python train.py --n_layer=9 --d_model=384 --n_head=3 --n_kv_head=3 --head_dim=128 --d_mlp=1536 --vocab_size=6529 --activation="tanh_gelu" --norm="rmsnorm" --norm_place="pre" --norm_eps=1e-05 --positions="learned" --qk_norm=false --attn_scale=0.0884 --bias="all" --tie_embeddings=true --parallel_block=false --init="normal" --init_std_qkv=0.0189 --init_std_o=0.00445 --init_std_up=0.0189 --init_std_down=0.00445 --init_out_by_depth=true --optimizer="soap_variant" --lr=0.00258 --beta1=0.95 --beta2=0.95 --weight_decay=0.092 --lr_head=0.0046 --warmup_steps=200 --schedule="cos" --final_lr_fraction=0.03 --batch_tokens=131072 --seq_len=512 --doc_mask=true --train_tokens=511500000 --steps=3903 --dataset="wikipedia_en"
Each number is 50 + 15 x the weight over its row's rms, rounded and kept within 0 to 99. Layers, rows and columns count from 0. The size before them is the row's rms in percent of the matrix's.

# layer 3 MLP up, 1536x384, rms 0.0771, rows 1398-1423, columns 0-127
100:56 37 44 58 64 82 60 63 65 14 24 55 80 14 48 35 30 53 68 62 60 55 31 37 35 11 55 37 91 34 38 26 58 35 47 31 57 46 54 69 15 66 37 54 31 32 47 59 78 52 62 78 55 73 56 45 63 46 39 24 49 56 32 51 63 43 67 55 67 41 37 60 51 34 81 73 36 38 43 35 58 65 45 61 50 51 78 76 62 77 52 67 25 65 82 48 49 60 71 73 42 52 67 21 52 28 34 58 49 73 37 54 30 52 53 46 65 42 44 38 40 34 67 27 52 69 59 61
102:76 64 44 31 45 47 57 42 43 36 68 40 44 42 44 65 15 40 65 26 46 41 60 58 36 39 35 38 35 45 19 46 56 69 50 52 65 56 58 49 52 55 45 63 75 46 48 58 51 79 18 71 62 91 51 66 25 49 67 70 53 31 36 65 55 40 48 71 17 38 75 47 32 71 45 64 52 41 34 72 63 61 49 48 37 51 55 58 49 24 55 35 54 39 67 71 59 61 16 61 52 30 36 60 47 51 41 39 33 52 44 56 58 57 52 58 68 56 58 39 63 40 68 46 64 26 33 51
100:45 67 46 49 68 60 69 64 44 55 48 28 46 71 29 29 80 50 38 49 47 37 71 43 38 41 62 59 52 42 34 51 38 82 43 55 58 79 41 30 56 52 33 55 35 46 67 67 36 49 56 34 47 55 78 50 30 33 43 46 44 47 53 70 46 35 34 35 45 61 58 59 50 31 38 55 72 22 81 49 36 19 38 45 47 44 41 50 60 30 61 37 28 52 48 46 34 30 47 38 31 38 68 43 52 35 44 48 41 41 70 24 25 57 33 35 51 50 40 58 61 21 33 55 80 77 63 46
104:37 19 34 41 63 45 63 79 44 45 37 48 78 53 17 53 40 61 44 20 35 88 43 46 63 33 83 67 31 49 45 49 33 36 67 55 31 45 53 58 76 61 50 58 49 35 78 38 38 66 64 51 66 60 60 55 67 40 51 58 52 70 36 46 65 40 45 34 51 65 68 38 50 66 60 27 83 23 31 62 45 48 49 29 63 61 35 14 72 77 35 58 55 44 56 53 37 34 48 32 68 59 59 48 54 70 44 66 32 49 28 41 65 72 64 36 56 32 42 34 24 13 46 49 19 57 59 48
089:57 72 24 20 58 68 35 67 48 35 51 74 46 42 45 35 57 43 77 52 64 41 68 63 75 46 45 76 28 67 64 38 56 39 27 33 41 51 70 51 33 36 77 32 68 50 71 66 30 29 48 41 43 60 70 39 33 43 35 61 50 52 56 26 47 50 35 38 58 57 63 76 33 56 67 35 39 38 64 65 48 47 25 57 53 54 58 58 60 43 54 51 35 24 64 52 28 61 66 55 79 52 36 59 73 51 46 47 44 70 46 39 55 47 35 49 39 50 36 59 50 17 42 37 50 68 69 32
117:65 36 33 85 58 49 33 14 71 29 56 51 43 48 53 51 84 63 45 39 48 49 72 60 61 53 70 60 43 61 66 40 61 58 64 63 79 37 36 59 48 85 47 43 65 50 40 56 55 39 54 57 86 47 60 52 43 63 54 52 45 72 37 54 40 40 35 56 45 54 62 41 35 69 81 59 53 19 44 46 43 47 59 37 56 32 20 43 45 64 56 49 54 77 39 61 52 29 63 50 63 19 37 75 43 22 36 55 51 60 53 55 49 55 45 57 39 54 57 22 37 39 26 54 57 75 47 62
095:57 35 38 51 36 58 47 58 32 34 52 59 60 27 45 32 51 75 39 56 70 25 30 31 68 49 49 38 53 71 23 48 33 66 40 45 54 38 48 40 38 47 52 35 60 32 45 50 46 30 47 87 13 66 59 53 47 54 73 68 57 43 61 25 41 35 42 47 47 66 53 52 53 38 45 47 45 47 40 59 61 40 31 20 60 26 59 66 64 55 41 63 24 71 54 62 46 26 37 38 61 70 56 46 48 45 37 53 35 62 43 57 56 55 22 62 54 36 75 46 53 35 39 37 59 54 52 59
097:30 28 62 65 15 30 16 64 48 50 57 85 45 73 48 23 44 74 48 70 43 57 39 48 49 66 40 45 53 62 56 42 33 28 44 65 63 68 27 72 49 52 71 46 42 55 58 70 75 38 41 53 46 64 55 60 63 60 28 55 38 61 67 55 64 62 31 46 69 48 58 43 69 60 42 47 73 47 41 45 71 60 40 04 47 16 60 58 49 49 36 57 33 36 23 51 55 47 55 73 45 75 42 21 33 45 36 30 47 46 63 57 51 79 33 32 57 49 28 45 64 44 44 61 47 12 50 91
099:68 52 31 58 50 50 48 50 64 55 57 75 48 61 82 47 25 43 36 62 42 70 49 60 47 64 35 36 71 80 66 71 50 43 21 48 53 50 22 12 49 45 29 46 64 60 60 62 72 69 33 48 64 77 31 74 45 20 49 28 36 60 60 30 45 40 45 47 63 70 29 77 22 54 25 43 60 40 71 61 23 52 53 53 49 74 59 54 39 61 51 57 60 73 48 79 41 59 40 78 41 44 30 38 54 32 52 55 51 07 42 53 36 60 58 67 74 41 83 67 52 70 29 38 66 46 45 57
101:69 71 52 38 73 36 34 70 33 70 60 24 57 45 41 32 26 55 67 56 41 47 63 42 57 38 43 14 45 40 61 65 40 46 49 43 52 60 39 46 59 44 41 43 60 43 59 63 30 55 63 43 16 48 46 59 59 42 69 55 73 61 47 66 38 36 47 50 59 57 66 44 21 34 56 39 48 55 39 73 64 75 42 50 60 59 60 32 54 44 52 52 62 35 53 25 50 38 65 46 45 36 76 36 60 31 54 54 33 34 35 38 52 21 47 68 23 56 46 55 63 63 57 50 55 52 43 47
111:46 92 08 43 70 40 27 70 67 46 61 31 64 86 45 41 74 49 44 59 54 65 58 28 45 60 37 49 76 62 40 29 57 47 58 60 56 38 42 63 51 59 61 69 29 33 59 71 49 26 50 49 28 52 40 60 50 54 58 37 42 65 64 54 57 35 68 60 44 55 65 44 42 64 36 76 59 36 63 44 50 52 29 59 49 53 70 55 52 63 59 37 43 75 34 46 43 58 47 48 38 62 36 50 51 64 38 59 68 69 75 54 41 21 40 58 48 47 65 27 82 11 22 35 45 65 69 37
106:61 53 51 48 79 44 63 51 61 28 57 73 45 65 38 38 37 41 34 58 57 59 57 54 64 44 60 36 54 41 60 53 86 53 50 28 70 41 49 55 34 54 41 42 40 36 35 41 50 50 45 40 62 35 50 70 15 76 23 90 56 31 36 95 47 65 37 56 49 41 63 30 15 47 43 41 59 46 32 87 58 58 64 28 17 44 64 34 57 59 57 48 59 25 63 47 42 58 45 68 39 25 71 61 66 22 09 50 43 61 54 69 63 80 56 17 60 56 73 59 54 45 47 36 42 33 48 43
105:83 43 36 39 70 80 45 33 54 29 61 60 48 50 44 51 32 43 62 69 45 85 22 34 49 58 62 23 71 46 41 30 55 46 25 51 26 65 67 60 51 40 45 67 66 32 60 35 62 49 55 48 64 52 47 58 73 45 69 50 26 67 60 55 62 18 41 69 79 41 28 47 30 60 56 52 36 74 49 32 49 59 44 78 70 55 60 41 67 49 53 58 66 35 28 37 74 37 37 57 42 30 51 28 57 56 60 14 61 43 56 83 43 45 55 53 58 89 64 35 60 59 71 76 57 70 36 74
099:15 54 70 39 64 40 43 36 43 59 62 47 44 76 59 49 60 44 62 18 35 61 55 51 70 51 44 57 36 56 64 56 24 14 23 53 46 66 31 69 76 44 60 14 48 16 61 43 52 40 30 52 51 53 61 47 57 38 48 90 35 34 57 35 18 44 35 67 31 60 36 21 69 49 43 67 55 63 48 63 37 71 46 29 58 34 45 42 40 46 50 48 61 38 86 53 50 62 44 51 66 48 45 26 45 37 48 44 60 63 60 73 73 46 62 30 44 49 56 40 61 42 33 37 59 51 38 47
095:64 39 67 61 39 54 48 58 65 56 35 35 30 28 67 62 40 61 44 17 29 59 35 68 56 56 57 87 39 65 69 60 23 64 65 48 52 44 58 69 53 50 47 33 60 30 62 23 74 35 52 60 18 57 33 31 30 55 55 47 49 28 33 37 50 36 44 51 55 76 58 59 53 34 43 53 52 41 72 67 53 64 38 39 58 80 59 71 58 26 62 39 74 34 31 32 40 49 24 29 93 36 60 51 59 48 55 48 35 33 86 55 73 35 74 81 53 71 09 59 48 46 62 83 54 47 51 41
087:39 37 26 45 55 49 47 41 62 47 40 40 58 38 51 43 48 35 44 39 59 49 50 66 53 54 27 49 44 44 19 35 57 36 38 44 24 29 81 42 57 67 57 65 53 48 59 59 59 47 63 41 59 34 84 40 52 51 46 34 55 58 63 44 46 57 59 61 52 24 35 73 34 54 75 47 31 60 52 51 65 54 42 55 57 85 55 41 47 68 47 22 61 41 66 37 65 68 33 26 62 74 52 58 53 41 85 58 30 27 47 52 53 70 73 13 74 57 58 73 47 25 43 50 07 59 45 46
099:45 50 39 70 48 51 31 53 59 44 50 55 71 18 50 33 52 70 46 82 57 58 20 79 41 43 32 58 53 12 51 57 40 80 34 40 33 54 82 32 44 40 44 56 54 56 38 53 46 50 41 55 45 99 23 32 60 26 47 37 48 69 60 62 49 41 54 36 58 75 47 78 36 54 33 65 44 61 47 15 31 36 63 53 39 56 55 38 46 85 37 49 48 54 43 44 33 44 70 71 61 39 93 49 39 48 53 59 51 55 23 26 56 44 48 61 47 64 50 49 58 58 50 74 44 64 49 60
090:63 36 50 63 34 67 47 47 47 50 40 69 54 86 49 53 17 52 64 67 25 24 58 54 72 64 22 44 56 36 58 46 54 51 64 45 56 70 34 31 66 36 50 72 90 35 61 66 45 43 27 34 73 49 28 69 88 45 30 58 61 65 61 26 49 78 69 13 42 45 40 37 46 54 49 64 72 41 43 77 49 41 44 40 44 47 45 33 31 74 40 63 46 40 19 70 49 90 82 32 38 31 27 75 59 60 71 32 62 69 51 60 39 37 28 65 54 52 53 49 19 45 58 73 73 43 54 68
098:29 71 47 47 61 30 71 45 36 50 50 28 36 39 37 46 52 54 42 54 46 79 26 55 41 49 63 55 46 35 24 60 49 43 09 58 38 58 12 42 48 56 56 30 46 57 40 58 30 48 69 44 67 80 37 28 50 56 51 38 60 29 62 44 19 66 45 34 28 48 29 43 42 58 65 43 60 48 54 45 62 23 83 49 58 47 80 46 60 55 47 55 46 40 51 25 54 58 56 52 47 77 57 58 34 66 54 40 63 66 50 57 39 40 49 38 55 59 32 58 28 24 39 51 48 26 41 41
098:56 59 72 34 61 66 61 31 77 29 50 30 39 57 75 69 43 57 39 32 40 64 51 18 51 65 48 62 70 55 40 32 46 49 46 42 50 44 56 50 41 44 53 35 52 54 49 53 40 66 20 51 32 47 49 33 31 56 53 51 39 34 22 59 43 62 45 57 30 48 43 33 57 45 43 44 25 26 19 57 69 79 35 61 54 43 53 51 58 36 39 40 81 43 48 56 32 55 46 49 33 47 52 49 59 16 31 60 52 60 57 47 37 54 31 59 61 39 47 64 76 86 82 59 74 21 45 25
129:41 47 62 43 86 66 57 55 59 27 45 76 42 61 65 63 36 44 48 71 72 44 40 32 41 49 66 68 44 73 38 34 70 62 35 34 47 38 19 62 65 40 65 71 52 54 33 69 19 49 50 60 36 56 96 29 33 59 64 71 53 43 43 46 32 50 72 61 68 68 36 44 46 63 45 47 75 33 75 19 65 50 34 72 43 65 63 47 23 28 36 74 63 49 53 62 45 25 55 63 39 41 47 75 71 51 65 61 54 45 46 43 62 43 31 84 37 48 45 58 70 76 67 27 53 46 69 76
102:56 23 62 66 59 49 36 48 63 53 00 43 72 49 57 62 55 75 21 56 51 27 47 55 34 52 57 60 56 42 36 35 53 47 43 42 50 33 43 54 28 60 33 46 43 52 55 39 56 33 26 38 33 56 59 45 43 81 72 42 64 47 42 59 41 44 56 16 42 44 56 44 58 34 26 61 22 80 61 41 23 23 16 24 36 56 71 58 32 52 85 40 75 52 34 50 26 21 51 53 55 38 89 55 52 63 60 79 55 57 56 39 32 54 77 44 58 53 42 39 52 47 62 54 44 35 30 54
097:50 61 47 18 52 60 76 64 59 54 27 35 48 48 10 64 49 48 31 82 75 51 46 53 50 77 59 70 60 25 54 53 35 12 57 43 45 68 42 56 33 44 60 81 82 26 42 54 53 32 57 44 44 67 68 72 50 42 25 53 45 31 45 84 41 57 45 49 62 45 63 58 67 52 33 56 42 35 46 41 73 58 31 24 60 10 36 51 33 51 85 69 43 58 64 41 21 93 63 41 42 54 21 69 39 50 36 37 46 58 17 46 43 43 43 44 56 43 55 53 65 57 39 65 64 58 71 43
096:42 43 74 53 16 49 43 76 53 43 30 33 54 36 66 70 49 53 54 71 45 57 36 63 59 85 52 54 57 52 50 58 50 54 53 43 27 42 53 37 71 73 26 55 77 55 54 77 16 51 65 30 66 74 54 60 57 26 31 49 49 52 40 56 44 47 67 44 57 14 42 66 36 34 38 48 69 48 17 37 59 35 52 51 27 52 69 43 43 25 59 36 49 54 60 55 31 46 41 84 68 17 74 62 46 43 38 52 49 58 53 56 49 46 61 31 53 44 68 34 65 63 66 58 57 50 61 30
103:52 77 36 62 28 52 39 61 58 44 58 66 21 37 57 01 49 64 40 26 47 39 53 82 62 23 45 56 67 27 49 55 42 27 48 33 47 51 65 48 50 35 57 43 54 54 69 40 45 48 69 24 22 42 58 68 43 46 68 61 65 65 56 50 44 38 62 78 62 37 61 54 44 52 62 47 57 70 51 35 50 49 31 52 33 57 49 62 62 45 64 61 45 62 50 51 42 51 40 60 62 34 64 36 45 20 63 32 38 60 83 54 49 45 61 39 47 57 38 42 68 55 37 53 65 58 29 68
099:56 52 47 53 34 67 36 41 47 51 42 59 60 49 32 59 23 54 69 53 62 58 45 16 63 42 51 48 71 39 40 53 52 67 53 53 46 48 67 27 31 46 51 43 53 44 42 40 55 65 40 25 66 38 40 45 62 26 32 54 55 45 54 31 20 70 70 64 42 21 47 58 37 71 34 40 50 45 43 44 26 54 53 41 47 75 78 62 67 31 51 43 15 34 51 62 26 51 88 48 42 58 38 39 32 31 40 65 21 50 69 51 31 45 44 65 73 86 74 36 38 40 45 28 39 33 56 38